config = dict(
    num_hidden_layers=16,
    hidden_size=320,
    num_attention_heads=2,
    num_key_value_heads=2,
    head_dim=64,
    intermediate_size=1280,
    vocab_size=10925,
    hidden_act='squared_relu',
    norm='rmsnorm',
    norm_place='pre',
    norm_eps=1e-07,
    positions='rope',
    rope_theta=1020.0,
    rope_fraction=0.5,
    qk_norm=True,
    attn_scale=0.22,
    bias='none',
    tie_word_embeddings='early',
    parallel_block=False,
    extras=['some layers without attention', 'local attention windows', 'shifted keys', 'gated attention', 'value residuals', 'hashed n-gram embeddings', 'a smear gate', 'an embedding shortcut', 'learned residual scales', 'capped logits'],
    init='trunc',
    init_std_qkv=0.0394,
    init_std_o=0.011,
    init_std_up=0.0394,
    init_std_down=0.00349,
    optimizer='adamw',
    learning_rate=0.00138,
    beta1=0.95,
    beta2=0.95,
    weight_decay=0.2,
    lr_head=0.0156,
    max_grad_norm=1.0,
    warmup_steps=363,
    schedule='wsd',
    decay_fraction=0.552,
    decay_shape='linear',
    final_lr_fraction=0.0,
    batch_tokens=[32768, 65536, 98304],
    max_seq_len=2048,
    doc_mask=True,
    train_tokens=464800000,
    max_steps=7712,
    dataset='wikipedia_en',
)
Each number is 200 + 20 x the weight over its row's rms, rounded and kept within 0 to 999. Layers, rows and columns count from 0. The size before them is the row's rms in percent of the matrix's.

# layer 9 MLP down (transposed), 1280x320, rms 0.0766, rows 1064-1107, columns 240-319
047,194,218,195,206,185,215,183,214,173,196,160,196,187,196,178,179,201,219,225,174,155,197,204,193,175,208,223,208,208,140,203,195,189,194,217,194,183,202,241,225,208,159,186,198,213,198,214,164,188,200,184,208,196,171,203,232,198,210,221,216,171,203,208,207,201,213,205,187,213,218,198,177,195,261,194,225,194,203,212,167
095,224,203,197,219,222,216,199,191,228,201,156,184,203,222,208,208,203,171,153,183,199,203,190,213,193,178,191,226,214,189,203,210,187,195,188,196,211,224,204,139,214,177,202,190,236,209,191,217,211,191,230,209,193,201,191,217,233,210,203,187,210,197,210,189,197,206,198,136,191,224,207,214,237,179,210,221,196,219,231,217
109,182,177,192,180,267,240,218,190,200,217,179,160,189,138,201,212,218,203,219,207,201,169,214,178,161,194,195,197,199,178,186,178,217,179,204,223,195,227,212,188,189,204,196,186,172,202,198,236,190,213,199,194,183,201,175,214,187,188,202,192,234,199,234,202,197,221,193,235,210,203,192,189,217,201,200,223,167,202,202,186
108,195,199,195,177,192,159,192,153,197,227,199,196,190,221,189,199,194,214,170,202,254,208,192,198,216,211,183,196,179,206,181,208,241,184,182,190,206,225,176,187,214,196,182,188,229,215,210,202,180,200,198,212,223,168,196,185,220,200,198,220,206,214,168,196,204,216,193,191,169,249,227,198,189,174,224,200,219,194,185,194
104,204,211,200,211,184,176,182,173,175,187,168,224,218,219,191,166,198,233,180,176,219,166,209,226,199,221,185,196,187,193,182,220,218,192,193,201,203,218,202,200,218,230,211,201,195,204,194,190,261,209,222,183,219,213,158,204,197,244,200,208,204,205,216,182,200,201,187,223,207,175,219,233,217,240,171,244,194,203,184,180
096,229,218,143,218,222,192,206,207,209,198,199,171,192,200,185,201,216,200,156,213,220,215,182,192,204,226,230,212,182,200,201,199,213,184,201,167,192,243,196,210,192,200,168,222,188,211,180,217,183,196,191,189,198,195,210,171,208,164,206,206,211,209,208,205,206,178,184,191,172,198,179,187,197,152,215,231,195,190,209,219
104,202,221,226,196,183,204,184,193,197,189,171,213,199,176,211,185,214,201,179,163,204,189,154,214,200,194,220,206,193,213,201,183,194,209,185,234,184,208,215,199,196,238,160,168,165,219,206,202,200,167,214,187,195,200,223,205,209,155,190,196,198,204,214,213,234,200,160,206,192,205,242,203,178,213,186,209,188,208,185,204
108,186,206,183,240,181,203,174,154,211,216,231,225,218,166,188,197,183,209,179,205,222,220,218,181,226,182,198,190,195,216,199,202,213,206,158,176,226,184,204,193,243,193,220,176,206,220,195,195,187,205,205,172,187,208,226,238,234,201,189,215,217,208,205,191,177,206,154,195,209,190,219,205,192,223,205,198,206,194,191,220
108,201,189,200,203,217,199,194,202,199,175,215,205,209,223,204,234,187,160,222,196,223,166,196,199,209,202,249,195,196,225,202,187,168,216,171,181,193,211,186,192,209,233,209,176,201,189,234,214,202,228,181,159,139,203,217,184,191,226,192,184,187,186,207,188,198,192,208,201,191,193,186,215,151,203,164,194,216,194,172,204
099,161,196,209,224,226,234,213,195,208,215,192,209,173,218,226,224,191,193,216,182,203,214,245,184,193,195,196,189,202,194,214,203,224,196,200,222,168,193,237,169,205,165,199,204,215,132,170,195,191,175,200,222,179,205,210,205,183,221,216,210,221,202,246,205,221,179,188,244,182,210,210,227,167,209,194,186,179,216,215,229
107,226,196,217,207,203,214,220,212,202,194,215,230,196,182,181,201,196,225,170,226,192,215,166,182,182,182,169,178,202,195,194,197,206,167,197,182,196,206,247,223,224,195,227,219,207,204,221,183,181,186,212,215,224,237,184,232,194,206,180,181,184,175,201,215,206,218,193,178,219,222,215,175,236,208,214,217,195,203,210,202
100,195,184,198,197,202,175,208,237,196,168,186,191,183,193,188,204,230,191,207,193,202,225,215,189,191,241,238,196,186,190,220,180,212,169,198,206,205,228,202,199,190,206,187,175,191,227,236,197,179,194,210,174,176,199,266,203,192,221,229,201,223,167,180,205,171,198,175,209,200,213,190,198,199,217,223,170,204,203,184,188
101,233,206,216,214,169,192,248,185,214,198,185,174,166,212,225,181,217,238,215,191,209,212,195,221,207,189,200,201,213,207,207,217,190,206,186,180,183,211,197,196,198,228,195,207,217,239,196,200,198,182,159,198,214,180,242,173,210,177,202,198,163,183,201,199,225,201,248,197,198,213,174,188,217,225,208,214,214,235,192,188
103,210,205,180,212,221,197,216,166,194,226,218,236,176,213,193,181,205,181,200,208,202,189,194,192,170,165,201,217,190,202,179,187,221,225,188,183,178,201,199,194,249,166,186,180,233,231,227,184,189,219,189,243,182,186,184,178,203,220,172,150,184,197,216,183,232,220,221,177,183,210,196,194,224,188,233,221,177,202,223,199
100,177,192,168,196,188,200,212,203,182,211,154,174,204,185,214,201,239,203,185,185,220,162,227,187,209,200,214,222,201,215,223,183,189,196,219,215,181,198,205,213,168,219,178,178,202,211,185,196,171,212,188,222,206,206,183,188,193,176,201,135,136,230,195,204,197,206,191,208,199,194,187,189,179,227,218,193,195,223,193,213
095,185,175,166,244,203,208,227,192,236,214,199,195,195,195,196,211,220,223,187,178,196,211,243,190,187,178,199,184,215,190,209,195,188,205,166,203,178,219,236,192,209,228,198,175,201,177,206,212,246,211,209,223,196,185,211,228,177,203,168,179,203,186,204,187,182,189,216,169,219,189,197,210,188,179,235,230,201,195,208,205
103,186,226,199,194,238,252,184,188,205,199,213,184,234,208,207,206,158,219,213,177,211,235,218,181,178,225,226,214,183,192,183,208,194,187,197,204,206,178,189,220,224,190,187,238,251,221,221,202,196,209,229,213,181,229,164,230,171,239,172,157,197,203,230,195,161,203,188,194,170,199,197,193,169,196,183,181,227,174,202,230
088,229,221,199,181,190,231,232,206,195,239,238,250,211,188,193,204,182,265,193,216,195,183,188,177,183,216,157,180,206,209,229,211,184,211,225,198,202,169,224,174,170,202,199,202,157,176,193,201,192,197,190,228,226,209,201,216,194,228,205,217,190,220,207,160,167,192,202,172,222,190,203,204,194,196,226,225,212,211,202,227
103,200,216,191,232,168,209,175,203,217,247,213,195,177,221,194,190,187,184,224,178,216,184,192,198,152,223,204,183,210,203,201,172,217,196,201,207,158,235,210,191,208,243,171,178,243,167,213,196,201,235,204,194,179,231,170,193,187,199,183,196,170,183,231,196,209,157,202,207,197,188,205,211,173,198,211,249,142,225,204,192
100,216,180,137,238,207,249,208,238,163,207,174,214,175,187,219,208,214,187,218,181,210,184,216,215,187,175,221,237,208,169,195,178,181,141,195,187,223,237,189,171,211,183,168,168,206,175,190,220,216,166,191,215,153,185,186,197,224,209,197,155,169,202,198,197,209,186,204,227,209,175,226,170,182,194,183,197,212,195,197,214
105,195,194,198,223,209,178,211,210,166,192,238,213,213,199,179,222,200,166,191,203,189,204,184,189,207,169,196,221,207,200,199,235,210,207,153,205,172,174,212,178,168,206,217,205,211,210,245,222,186,214,202,223,212,210,209,200,204,184,218,189,194,214,201,214,219,224,176,223,185,200,194,180,191,187,200,186,236,201,203,166
091,237,215,189,203,191,199,196,226,223,217,230,190,187,226,166,198,203,221,199,207,190,192,228,203,202,199,177,192,199,201,214,228,199,177,197,194,214,193,209,162,165,228,197,182,213,187,212,196,195,199,220,190,187,218,175,212,189,177,251,179,217,178,199,211,204,209,209,154,195,161,211,234,138,166,193,181,180,168,195,213
106,216,189,199,212,204,223,241,194,237,172,243,195,181,204,180,222,209,167,197,191,216,202,209,183,193,223,202,201,159,187,229,196,192,196,208,182,186,167,223,250,198,227,208,176,207,241,219,181,183,172,192,214,211,239,193,186,214,231,191,215,228,244,195,192,204,222,199,207,199,211,197,211,175,187,190,199,172,162,211,197
110,245,202,205,174,200,205,176,194,186,218,217,224,218,162,213,225,178,221,221,191,256,184,217,192,209,189,180,217,204,208,195,181,201,178,204,177,209,192,166,225,158,208,175,149,196,216,222,200,199,178,214,209,194,214,221,188,175,221,159,167,176,172,199,215,185,208,201,192,220,196,185,171,209,181,223,169,215,175,189,180
104,221,199,220,209,179,194,207,181,209,194,171,225,218,177,191,213,223,176,237,183,236,179,194,200,199,201,221,213,171,224,211,215,219,192,216,206,187,165,194,188,225,214,184,180,210,234,220,185,228,211,201,158,200,227,193,229,199,202,198,174,196,244,228,219,181,227,196,166,205,217,166,183,162,184,214,193,154,186,196,191
099,210,197,173,223,204,197,177,199,182,194,185,222,177,216,232,200,176,202,228,194,185,206,223,176,166,155,223,178,186,230,187,213,201,198,206,210,250,230,215,218,246,217,199,202,213,176,191,191,184,190,200,172,179,186,182,192,208,220,228,155,189,155,199,198,197,197,199,199,179,203,190,204,182,218,179,239,198,221,230,192
095,197,213,188,216,193,198,194,143,185,211,202,215,211,182,168,210,202,182,217,222,206,210,204,160,219,212,193,208,205,211,217,240,182,197,162,179,231,208,216,201,230,184,216,193,196,210,197,212,192,204,212,202,230,214,202,213,178,189,212,240,213,203,172,207,200,201,173,223,159,192,208,212,230,214,205,174,175,228,209,222
105,220,144,194,170,195,191,209,199,203,211,187,222,215,242,190,179,199,197,206,217,213,198,211,204,179,202,223,196,196,177,228,200,202,188,188,186,194,223,196,176,202,188,200,214,211,230,194,187,201,224,214,196,190,182,197,208,209,188,190,182,164,192,201,178,201,210,185,178,196,200,159,215,216,214,191,218,219,225,189,224
091,222,208,193,199,180,213,252,185,235,191,212,187,181,148,177,187,177,227,211,235,229,173,169,196,189,203,190,194,219,214,219,239,185,180,219,211,170,204,200,180,173,189,160,217,204,201,189,193,212,191,206,215,208,185,192,202,190,194,242,207,223,216,194,193,166,199,164,206,209,203,212,206,195,222,195,199,189,202,209,207
093,203,212,156,179,189,202,200,160,171,160,200,214,144,159,173,187,203,186,214,204,219,243,207,189,199,186,176,179,192,192,210,193,223,206,202,195,192,216,188,202,197,206,240,171,167,210,206,222,204,174,218,170,163,189,218,195,201,185,237,170,201,193,203,234,202,187,191,214,187,250,209,186,203,183,205,206,228,214,200,225
102,194,180,169,211,202,204,230,217,192,215,202,187,183,168,180,224,215,195,211,213,184,212,232,187,207,220,222,186,191,206,204,221,204,192,203,174,178,198,153,214,219,177,212,176,198,177,225,182,211,236,194,225,213,202,228,197,185,224,230,217,190,186,188,215,207,199,203,188,228,221,198,209,203,184,241,195,190,216,209,245
101,175,211,196,195,218,219,188,201,211,195,209,186,200,189,176,195,173,187,191,205,196,207,226,182,186,222,247,213,172,191,202,232,211,147,197,209,194,212,203,191,195,168,246,154,195,211,211,193,202,176,183,174,188,221,197,196,177,181,241,174,196,225,191,200,204,193,214,207,205,195,225,201,154,209,210,175,165,162,186,221
098,183,153,196,158,208,226,186,200,228,201,187,216,226,171,202,215,200,190,211,213,253,205,206,201,174,200,193,209,171,201,172,168,198,195,185,182,195,232,227,206,214,174,198,187,182,207,181,205,211,181,218,203,197,214,200,252,231,173,190,203,189,207,217,234,245,196,174,207,184,207,204,207,182,203,215,181,225,173,218,190
100,199,194,186,188,178,192,201,230,206,122,143,160,189,175,213,208,176,182,218,216,200,190,180,208,191,221,200,194,194,194,177,191,212,198,188,213,235,206,197,229,191,156,201,155,182,189,198,210,166,184,217,195,167,213,187,219,209,198,183,206,176,191,184,187,193,210,236,203,187,219,235,189,216,198,230,223,200,217,201,193
092,190,190,216,180,193,180,231,223,200,197,211,206,182,209,196,185,198,181,178,216,185,187,207,183,217,163,179,175,179,247,207,234,211,213,199,218,203,221,163,193,178,231,185,226,220,200,195,165,202,208,215,176,215,170,172,206,186,227,200,164,211,183,213,180,179,195,196,200,200,211,237,206,229,211,208,212,221,215,193,200
101,212,201,259,219,187,144,220,225,191,208,250,205,196,193,239,196,199,185,196,197,187,182,215,183,205,206,196,222,169,215,181,199,191,210,221,229,257,204,225,227,171,193,203,249,195,190,186,163,188,170,247,229,221,165,224,154,202,198,190,209,219,200,207,241,189,227,179,186,219,181,202,179,213,157,204,198,193,204,180,215
102,184,172,175,188,190,187,214,181,191,197,182,191,198,210,194,193,184,196,182,203,206,162,226,208,204,180,212,154,185,220,208,205,206,218,187,216,230,217,195,218,206,239,161,239,193,161,209,185,195,223,221,215,224,182,206,192,240,182,211,194,199,217,216,183,180,178,231,206,196,196,179,207,176,201,197,204,188,186,221,213
100,196,189,216,197,169,191,203,180,207,201,226,181,168,197,203,206,188,230,215,225,203,166,213,204,166,205,192,192,210,188,190,233,171,219,210,185,218,181,210,172,190,171,200,208,201,204,189,222,207,163,192,235,200,189,193,227,164,176,233,176,207,175,185,175,237,168,208,195,212,184,223,191,208,203,237,193,202,204,192,187
101,210,186,202,197,178,200,219,234,198,201,241,180,211,228,156,185,182,201,205,179,214,186,176,228,218,203,226,194,216,171,214,182,210,208,191,181,196,225,186,203,205,211,213,176,202,186,235,147,192,180,232,181,211,225,177,215,203,223,176,212,219,210,199,190,209,235,237,176,204,164,211,189,185,195,176,189,186,196,180,250
101,205,178,178,191,210,185,199,230,174,229,199,189,176,159,201,224,258,188,201,194,191,212,200,233,178,189,201,145,188,185,178,210,208,222,180,207,223,185,168,213,179,192,170,216,183,203,218,184,202,215,197,203,167,203,217,199,198,191,222,175,221,173,197,188,174,197,226,194,261,179,195,198,207,205,202,193,188,181,209,177
116,176,221,170,200,256,195,185,188,147,194,189,166,185,171,196,200,187,261,172,202,139,192,185,218,213,202,202,235,204,239,207,191,184,187,259,185,239,194,165,198,219,224,213,200,189,205,187,149,245,232,221,184,208,205,204,184,190,237,166,183,218,214,208,207,177,180,200,201,189,201,199,168,207,162,203,207,238,200,221,214
108,192,189,222,257,191,200,245,209,213,194,205,187,206,231,176,211,221,207,169,178,201,163,202,242,191,181,206,190,153,205,197,189,185,220,241,191,180,190,221,222,193,222,185,162,132,176,184,233,203,200,218,186,211,208,192,222,197,204,199,201,207,174,188,220,196,209,229,199,216,234,192,187,196,202,226,210,177,179,189,219
111,209,180,192,188,214,212,212,206,170,217,234,239,204,177,211,257,208,212,208,215,195,185,244,188,226,218,191,223,219,191,221,208,184,182,231,182,175,170,238,197,171,173,167,202,192,223,211,204,205,182,245,185,186,210,200,229,222,172,172,187,195,210,211,208,186,183,209,222,225,259,192,194,174,202,186,215,217,172,203,192
101,163,202,173,198,213,210,206,187,186,208,208,190,197,228,202,199,200,195,202,198,219,189,216,201,192,219,186,193,177,181,227,174,237,208,193,202,181,210,231,219,218,200,188,177,231,202,177,206,193,181,210,197,223,210,205,205,208,172,186,182,180,224,231,228,225,204,232,211,235,203,222,215,217,205,181,201,176,202,187,196
# layer 9 MLP up, 1280x320, rms 0.0814, rows 1065-1108, columns 240-319
093,173,208,200,201,208,201,227,185,223,182,207,174,203,192,174,199,206,201,194,192,186,218,227,204,174,205,223,174,200,174,175,201,224,215,195,189,226,167,223,215,190,191,188,181,148,182,188,192,204,199,190,174,178,241,194,213,183,228,153,207,198,234,233,180,176,174,205,220,217,185,199,255,181,193,173,196,184,230,224,225
115,207,219,203,209,248,220,201,166,179,215,212,161,186,216,155,200,167,191,233,187,195,201,189,225,206,204,213,238,209,193,238,201,208,195,149,222,222,185,210,238,207,183,224,209,175,196,195,225,190,184,203,228,224,207,220,190,167,216,194,216,241,218,197,181,174,219,186,191,190,175,189,232,194,196,192,210,196,204,196,182
106,212,232,231,227,196,166,183,168,181,187,179,207,172,155,179,226,194,210,192,178,200,258,239,219,222,198,164,205,224,184,237,157,200,199,204,182,219,205,213,227,213,189,240,191,184,241,194,194,195,158,187,183,192,187,186,179,170,214,181,229,192,187,190,191,218,207,201,205,208,228,188,203,183,177,204,192,201,213,217,170
103,209,181,191,204,196,182,194,169,182,194,206,208,207,228,205,189,208,218,151,203,211,218,182,217,192,193,181,194,187,200,216,211,222,197,199,200,231,222,189,195,204,153,224,212,200,207,222,215,193,199,145,239,202,182,228,197,197,216,197,204,179,204,200,187,207,195,200,168,194,222,219,230,175,184,191,128,194,195,228,202
097,234,229,215,216,206,205,174,184,197,187,225,204,217,184,187,178,179,206,236,217,158,187,179,215,200,214,194,183,193,202,179,202,206,204,170,183,198,190,199,192,214,203,249,218,185,187,238,228,209,248,196,220,229,197,242,189,216,231,200,209,184,218,208,244,199,208,189,203,208,199,211,181,172,170,198,210,203,215,220,205
103,214,218,169,190,206,192,206,180,191,193,168,214,164,191,192,191,212,177,199,166,207,223,170,211,209,199,190,222,186,209,204,179,147,204,212,169,183,217,209,193,170,201,208,194,213,195,165,194,211,215,188,199,205,190,218,187,196,213,215,222,220,197,214,204,182,190,199,197,182,176,176,252,197,195,201,161,173,199,198,185
106,187,238,177,254,232,174,166,197,185,195,199,210,185,190,161,220,183,219,208,198,212,217,190,194,205,183,208,217,232,177,193,174,239,185,207,192,230,211,186,166,183,159,203,183,218,182,187,174,226,201,208,257,196,227,211,212,203,204,190,218,214,216,187,208,196,186,227,217,200,208,210,161,179,165,197,202,187,193,244,211
105,153,218,216,218,193,222,223,198,217,210,187,218,183,155,160,204,194,189,197,207,202,212,196,212,197,183,165,235,196,213,164,198,160,203,167,215,211,186,211,202,216,213,228,239,209,186,214,207,208,207,165,225,188,167,202,174,194,220,189,228,197,166,211,201,169,174,208,189,201,237,172,181,183,190,197,220,239,192,216,147
099,209,213,171,188,253,193,181,229,219,171,180,166,216,173,175,196,162,169,221,234,205,198,188,213,226,144,197,196,211,231,226,228,165,200,190,189,232,235,159,207,192,205,176,192,229,242,198,204,236,189,202,218,203,182,198,194,186,206,200,208,212,185,217,172,204,212,176,224,203,200,205,192,193,196,213,204,219,217,204,208
114,229,215,197,208,224,186,203,185,189,207,210,203,205,180,202,211,177,205,177,224,211,183,209,185,198,160,227,193,208,199,193,237,226,226,200,215,193,205,213,212,200,214,183,201,187,256,190,200,228,233,211,173,191,230,202,208,223,209,181,201,185,231,217,243,220,182,187,211,197,207,221,191,194,200,155,181,239,215,230,185
096,196,197,189,174,166,187,175,167,227,196,139,265,144,161,203,178,171,201,206,238,195,235,164,186,206,180,207,188,219,210,223,178,215,194,176,192,184,213,240,154,174,166,187,184,189,196,187,207,224,224,209,220,178,187,213,190,194,207,230,219,190,197,218,192,172,200,186,207,219,218,209,202,227,184,195,210,228,152,193,187
101,229,217,227,170,201,164,213,211,211,222,182,196,160,228,213,173,197,161,197,232,163,233,177,223,206,210,213,240,242,220,161,210,196,192,181,176,224,212,197,158,217,196,203,209,175,184,209,182,205,191,210,224,215,182,225,183,200,219,179,204,215,202,220,209,219,230,219,223,229,181,194,233,188,162,194,197,213,218,228,170
107,201,194,151,205,198,205,192,199,196,225,206,183,174,229,212,196,215,180,212,187,211,203,201,190,169,192,219,221,193,196,217,201,219,213,188,235,211,176,196,192,221,189,211,187,204,186,168,185,224,203,172,237,181,161,202,200,223,225,160,193,195,188,199,193,215,179,218,215,209,212,180,214,234,180,200,204,205,182,208,196
096,214,217,180,180,207,170,199,212,194,202,188,224,221,181,197,195,140,220,224,210,205,196,179,229,210,148,190,185,231,191,185,243,193,203,181,202,199,228,179,181,194,191,203,223,217,205,215,193,214,205,203,160,190,192,216,182,217,189,192,261,201,183,213,213,243,207,204,203,202,204,188,183,199,162,219,206,238,192,196,199
093,213,217,216,204,227,206,220,215,205,240,177,209,179,167,195,197,189,192,198,179,212,204,184,204,185,196,199,188,228,211,166,213,225,207,174,225,208,200,215,195,248,151,187,232,200,222,228,205,193,186,184,174,179,190,217,169,194,209,218,234,163,196,197,212,215,197,181,201,212,190,192,177,214,191,217,196,202,257,199,188
102,211,208,223,195,177,211,227,212,228,213,220,200,193,202,193,215,174,216,220,185,225,182,220,210,186,217,212,188,209,195,186,193,154,148,193,194,197,211,240,211,179,198,189,207,189,173,178,197,218,196,165,183,193,197,171,193,213,229,189,208,190,193,200,203,202,180,182,202,202,212,191,212,199,200,171,168,231,225,231,203
089,192,197,224,225,222,163,179,211,206,212,149,161,226,184,207,209,201,163,205,199,211,222,214,219,230,168,208,187,188,225,164,193,210,203,182,203,218,216,167,204,211,200,209,186,212,239,183,220,221,205,186,185,183,171,238,182,207,190,176,201,200,188,223,236,232,197,192,236,190,225,187,187,231,179,172,206,218,201,208,144
103,213,191,216,169,192,226,180,172,192,229,187,193,205,210,178,202,126,208,214,235,180,204,180,190,183,176,228,208,244,202,221,207,187,210,176,198,204,198,192,227,207,200,182,214,201,240,213,232,209,210,199,216,217,254,226,216,193,208,194,223,193,189,223,246,196,200,165,207,190,202,213,204,215,214,168,210,202,181,208,210
097,222,206,172,246,209,195,215,155,197,234,197,183,174,235,183,208,225,158,197,224,210,193,217,228,204,190,206,179,201,184,182,236,194,188,183,187,233,204,190,206,173,185,209,193,170,187,171,231,208,192,187,174,195,247,221,176,221,196,184,204,216,222,201,180,183,229,198,231,194,170,214,183,226,208,204,232,193,223,198,206
105,214,199,192,199,233,226,201,174,158,207,212,205,196,223,146,213,192,162,178,227,195,231,189,191,186,189,192,178,220,190,189,200,220,182,205,202,193,201,206,162,177,194,190,224,206,188,205,204,241,198,211,160,206,163,237,206,217,195,196,200,171,199,213,203,215,173,218,171,204,205,205,229,191,177,185,207,174,195,210,199
092,177,220,201,208,205,189,207,215,180,236,201,205,162,195,207,191,201,185,182,162,207,197,213,239,210,211,216,198,225,211,202,233,176,205,179,195,225,216,224,206,209,206,221,258,225,194,183,191,233,215,177,222,201,196,229,191,162,208,204,210,198,185,180,243,203,182,193,196,250,227,167,201,186,195,205,152,216,202,209,192
108,181,213,212,200,230,196,210,209,225,163,192,148,195,179,196,214,189,162,203,199,213,225,218,229,217,215,209,203,181,219,153,183,204,177,201,216,174,212,230,219,191,204,181,209,199,221,205,210,233,217,189,218,208,228,224,190,212,165,151,230,198,206,197,185,201,189,184,202,227,221,195,195,185,213,219,205,211,197,247,161
115,234,227,183,204,219,185,194,184,239,201,146,192,182,156,197,174,175,175,192,221,176,195,174,194,213,210,187,201,198,172,191,193,212,199,184,203,163,204,237,172,175,194,203,183,218,192,214,191,248,202,193,208,162,214,211,209,206,241,203,211,226,232,227,244,178,214,175,235,196,207,151,202,193,185,203,152,216,173,286,174
103,188,193,203,164,209,189,175,231,229,223,177,194,213,206,200,194,192,185,207,162,215,208,236,181,210,202,174,183,223,201,203,171,197,217,168,207,186,218,183,199,233,188,200,157,183,233,219,185,190,192,192,187,212,245,223,192,225,234,220,225,179,192,202,190,224,217,208,143,209,199,222,233,197,198,194,193,206,199,198,187
095,182,212,199,178,213,208,224,196,193,193,217,188,194,167,216,206,218,195,214,222,220,200,208,210,225,201,218,205,186,174,192,232,199,219,190,177,219,202,171,195,183,205,167,226,206,211,167,228,219,178,183,219,202,186,210,199,186,197,226,204,208,202,203,251,191,210,206,198,182,213,226,214,197,221,222,191,219,184,218,154
091,208,178,181,194,226,175,212,208,222,195,186,166,207,231,199,174,214,193,183,195,174,205,196,208,215,204,223,212,200,205,227,201,199,202,179,191,216,184,224,175,192,176,188,206,216,199,174,233,215,212,228,223,218,198,191,213,198,225,216,201,188,201,206,210,203,216,212,204,201,186,201,273,194,215,202,209,238,208,229,218
112,214,187,220,197,211,189,175,169,154,239,172,171,191,174,195,172,201,197,199,219,182,207,165,214,201,166,209,235,192,198,192,170,214,196,185,189,197,212,177,158,196,139,185,232,212,209,157,233,220,211,192,212,221,160,211,186,221,180,185,214,194,206,206,218,203,175,203,185,233,224,197,240,242,204,193,177,236,236,202,182
090,192,183,211,219,213,208,190,210,201,213,174,184,224,231,211,194,219,157,171,148,204,247,216,178,204,185,211,187,206,189,172,201,234,193,197,222,191,209,197,200,190,203,211,215,178,213,184,207,195,218,202,207,223,199,225,205,234,196,173,199,205,193,184,251,237,194,197,208,203,186,182,223,199,173,186,211,200,201,232,163
095,180,214,185,150,214,188,178,186,195,209,211,204,192,206,179,209,175,164,164,240,207,196,170,201,219,192,194,168,231,182,224,196,188,214,208,211,190,205,239,189,218,180,203,199,183,198,203,208,208,201,216,208,197,213,212,166,198,244,205,202,215,180,208,253,192,228,150,196,194,186,205,229,206,195,211,208,221,223,208,221
102,174,214,221,193,225,193,200,169,203,212,215,215,152,188,184,215,189,202,232,193,181,231,199,183,233,208,211,207,216,223,186,220,248,186,222,236,179,211,208,202,199,180,208,237,196,241,198,201,211,251,193,203,225,231,211,185,222,192,172,223,225,216,192,220,220,224,167,190,203,177,202,241,204,146,164,203,217,187,214,199
105,218,194,212,190,197,170,166,191,205,171,215,226,143,191,167,196,200,207,164,215,185,216,167,212,196,224,216,196,222,207,188,205,180,150,213,221,194,269,234,176,187,206,210,195,172,223,218,208,196,214,170,198,225,222,188,185,228,189,209,210,207,228,188,199,203,194,228,211,223,208,205,191,197,209,182,208,221,173,195,205
097,224,204,203,197,199,178,190,157,206,207,185,219,192,179,196,199,218,207,240,189,189,193,185,164,182,180,174,211,217,218,200,203,157,191,204,215,179,207,186,189,170,194,216,206,156,188,218,151,207,205,183,208,222,174,226,206,212,195,220,216,238,175,209,196,197,200,206,159,205,184,222,256,210,202,209,184,199,200,229,180
104,214,254,190,194,178,214,207,182,205,187,215,205,238,218,195,173,187,201,223,213,221,234,191,193,230,232,214,192,232,197,202,184,219,189,195,204,209,182,257,204,204,189,194,217,156,192,195,210,185,188,204,190,195,200,209,194,201,234,173,211,196,186,215,185,192,176,190,165,241,187,208,178,192,180,209,219,202,154,224,224
089,225,204,243,178,210,162,188,165,183,174,187,201,174,199,199,228,172,178,226,225,199,217,154,224,207,197,170,197,198,199,171,212,192,181,192,191,198,199,199,187,184,186,167,230,194,218,201,203,221,201,242,194,204,238,212,197,201,207,200,207,188,204,208,163,175,174,158,202,211,217,209,203,154,197,205,202,196,215,216,204
102,193,205,201,236,232,205,226,203,227,201,137,228,214,172,205,212,172,201,214,202,173,203,184,186,189,208,182,196,185,181,171,201,188,169,196,193,168,200,221,213,243,186,165,186,177,211,207,170,217,178,216,187,181,176,168,210,170,227,233,206,191,207,184,165,177,166,204,217,230,205,191,191,172,212,202,159,195,227,238,184
106,221,231,194,159,206,188,205,218,231,209,201,181,174,214,220,188,188,187,218,177,202,236,219,206,170,226,173,161,184,224,202,204,213,202,193,233,207,194,226,183,222,194,205,195,195,218,178,209,199,222,172,168,221,208,188,209,201,204,169,205,208,231,182,207,203,197,231,181,227,205,176,198,201,190,192,178,246,175,201,206
098,176,199,173,211,191,188,205,173,188,245,184,220,194,190,163,191,180,188,191,207,177,190,181,168,188,200,177,203,210,175,198,167,191,158,175,246,193,198,199,196,213,190,217,188,172,186,208,215,181,207,188,229,214,228,195,215,210,197,176,205,210,222,219,202,214,170,209,212,189,185,169,188,177,223,190,203,218,197,199,193
100,221,202,204,217,195,177,186,217,188,189,166,186,175,212,181,176,210,207,176,245,199,185,213,197,196,207,247,247,192,222,196,189,185,161,207,175,212,210,179,187,161,182,195,214,158,178,152,191,227,196,183,176,185,221,184,145,200,204,213,204,193,176,224,214,138,218,225,181,221,200,161,223,153,210,142,187,187,181,178,203
099,183,239,187,193,200,214,199,211,223,197,189,204,203,190,197,213,190,204,145,236,202,212,171,202,224,166,215,190,196,192,179,198,212,223,227,158,209,217,190,209,153,191,188,199,172,229,186,203,184,219,172,186,198,207,236,198,218,236,193,223,225,190,201,218,236,180,209,174,205,220,176,196,225,213,175,213,185,200,225,188
124,202,225,182,209,218,224,224,148,184,215,198,209,204,222,164,214,188,195,227,224,192,206,219,196,206,189,160,234,263,217,214,222,212,183,158,216,195,184,211,219,219,155,204,222,198,200,199,208,198,212,217,231,208,225,199,163,193,224,187,221,197,201,234,191,178,212,206,194,174,196,218,186,173,203,195,218,214,204,212,191
100,199,192,209,203,211,185,199,212,231,238,201,215,176,205,215,197,258,199,222,205,172,209,204,209,169,178,247,234,211,211,189,153,188,133,163,196,183,195,193,193,180,182,204,217,201,177,209,206,203,187,168,190,207,212,169,186,206,200,226,276,188,223,216,199,199,179,213,198,192,196,162,211,192,187,189,199,209,182,216,183
106,250,239,187,204,208,214,202,197,184,185,199,184,202,231,229,211,189,194,208,171,220,189,200,201,185,179,188,207,211,240,189,186,244,183,203,198,196,212,212,199,214,174,155,193,173,217,211,179,231,242,209,220,221,204,181,187,205,212,198,205,212,190,178,178,220,158,194,212,232,195,195,219,187,180,162,191,196,211,211,200
097,220,234,224,205,211,204,222,182,192,206,213,223,199,206,214,200,177,200,244,212,239,203,188,240,203,181,202,222,224,218,208,193,199,221,216,221,228,209,201,192,221,160,215,202,222,225,206,252,255,205,176,196,187,199,212,172,201,205,183,229,206,219,210,210,216,191,192,205,234,202,173,216,219,193,180,198,204,200,195,174
100,197,229,185,206,232,151,185,193,219,238,204,187,217,169,203,194,190,217,186,234,205,182,211,216,190,206,215,238,205,136,201,204,185,182,182,217,187,241,199,192,236,147,204,188,193,246,193,197,215,170,191,194,204,194,212,172,188,234,202,227,192,208,209,221,170,204,215,203,187,187,187,205,146,205,195,161,181,196,217,199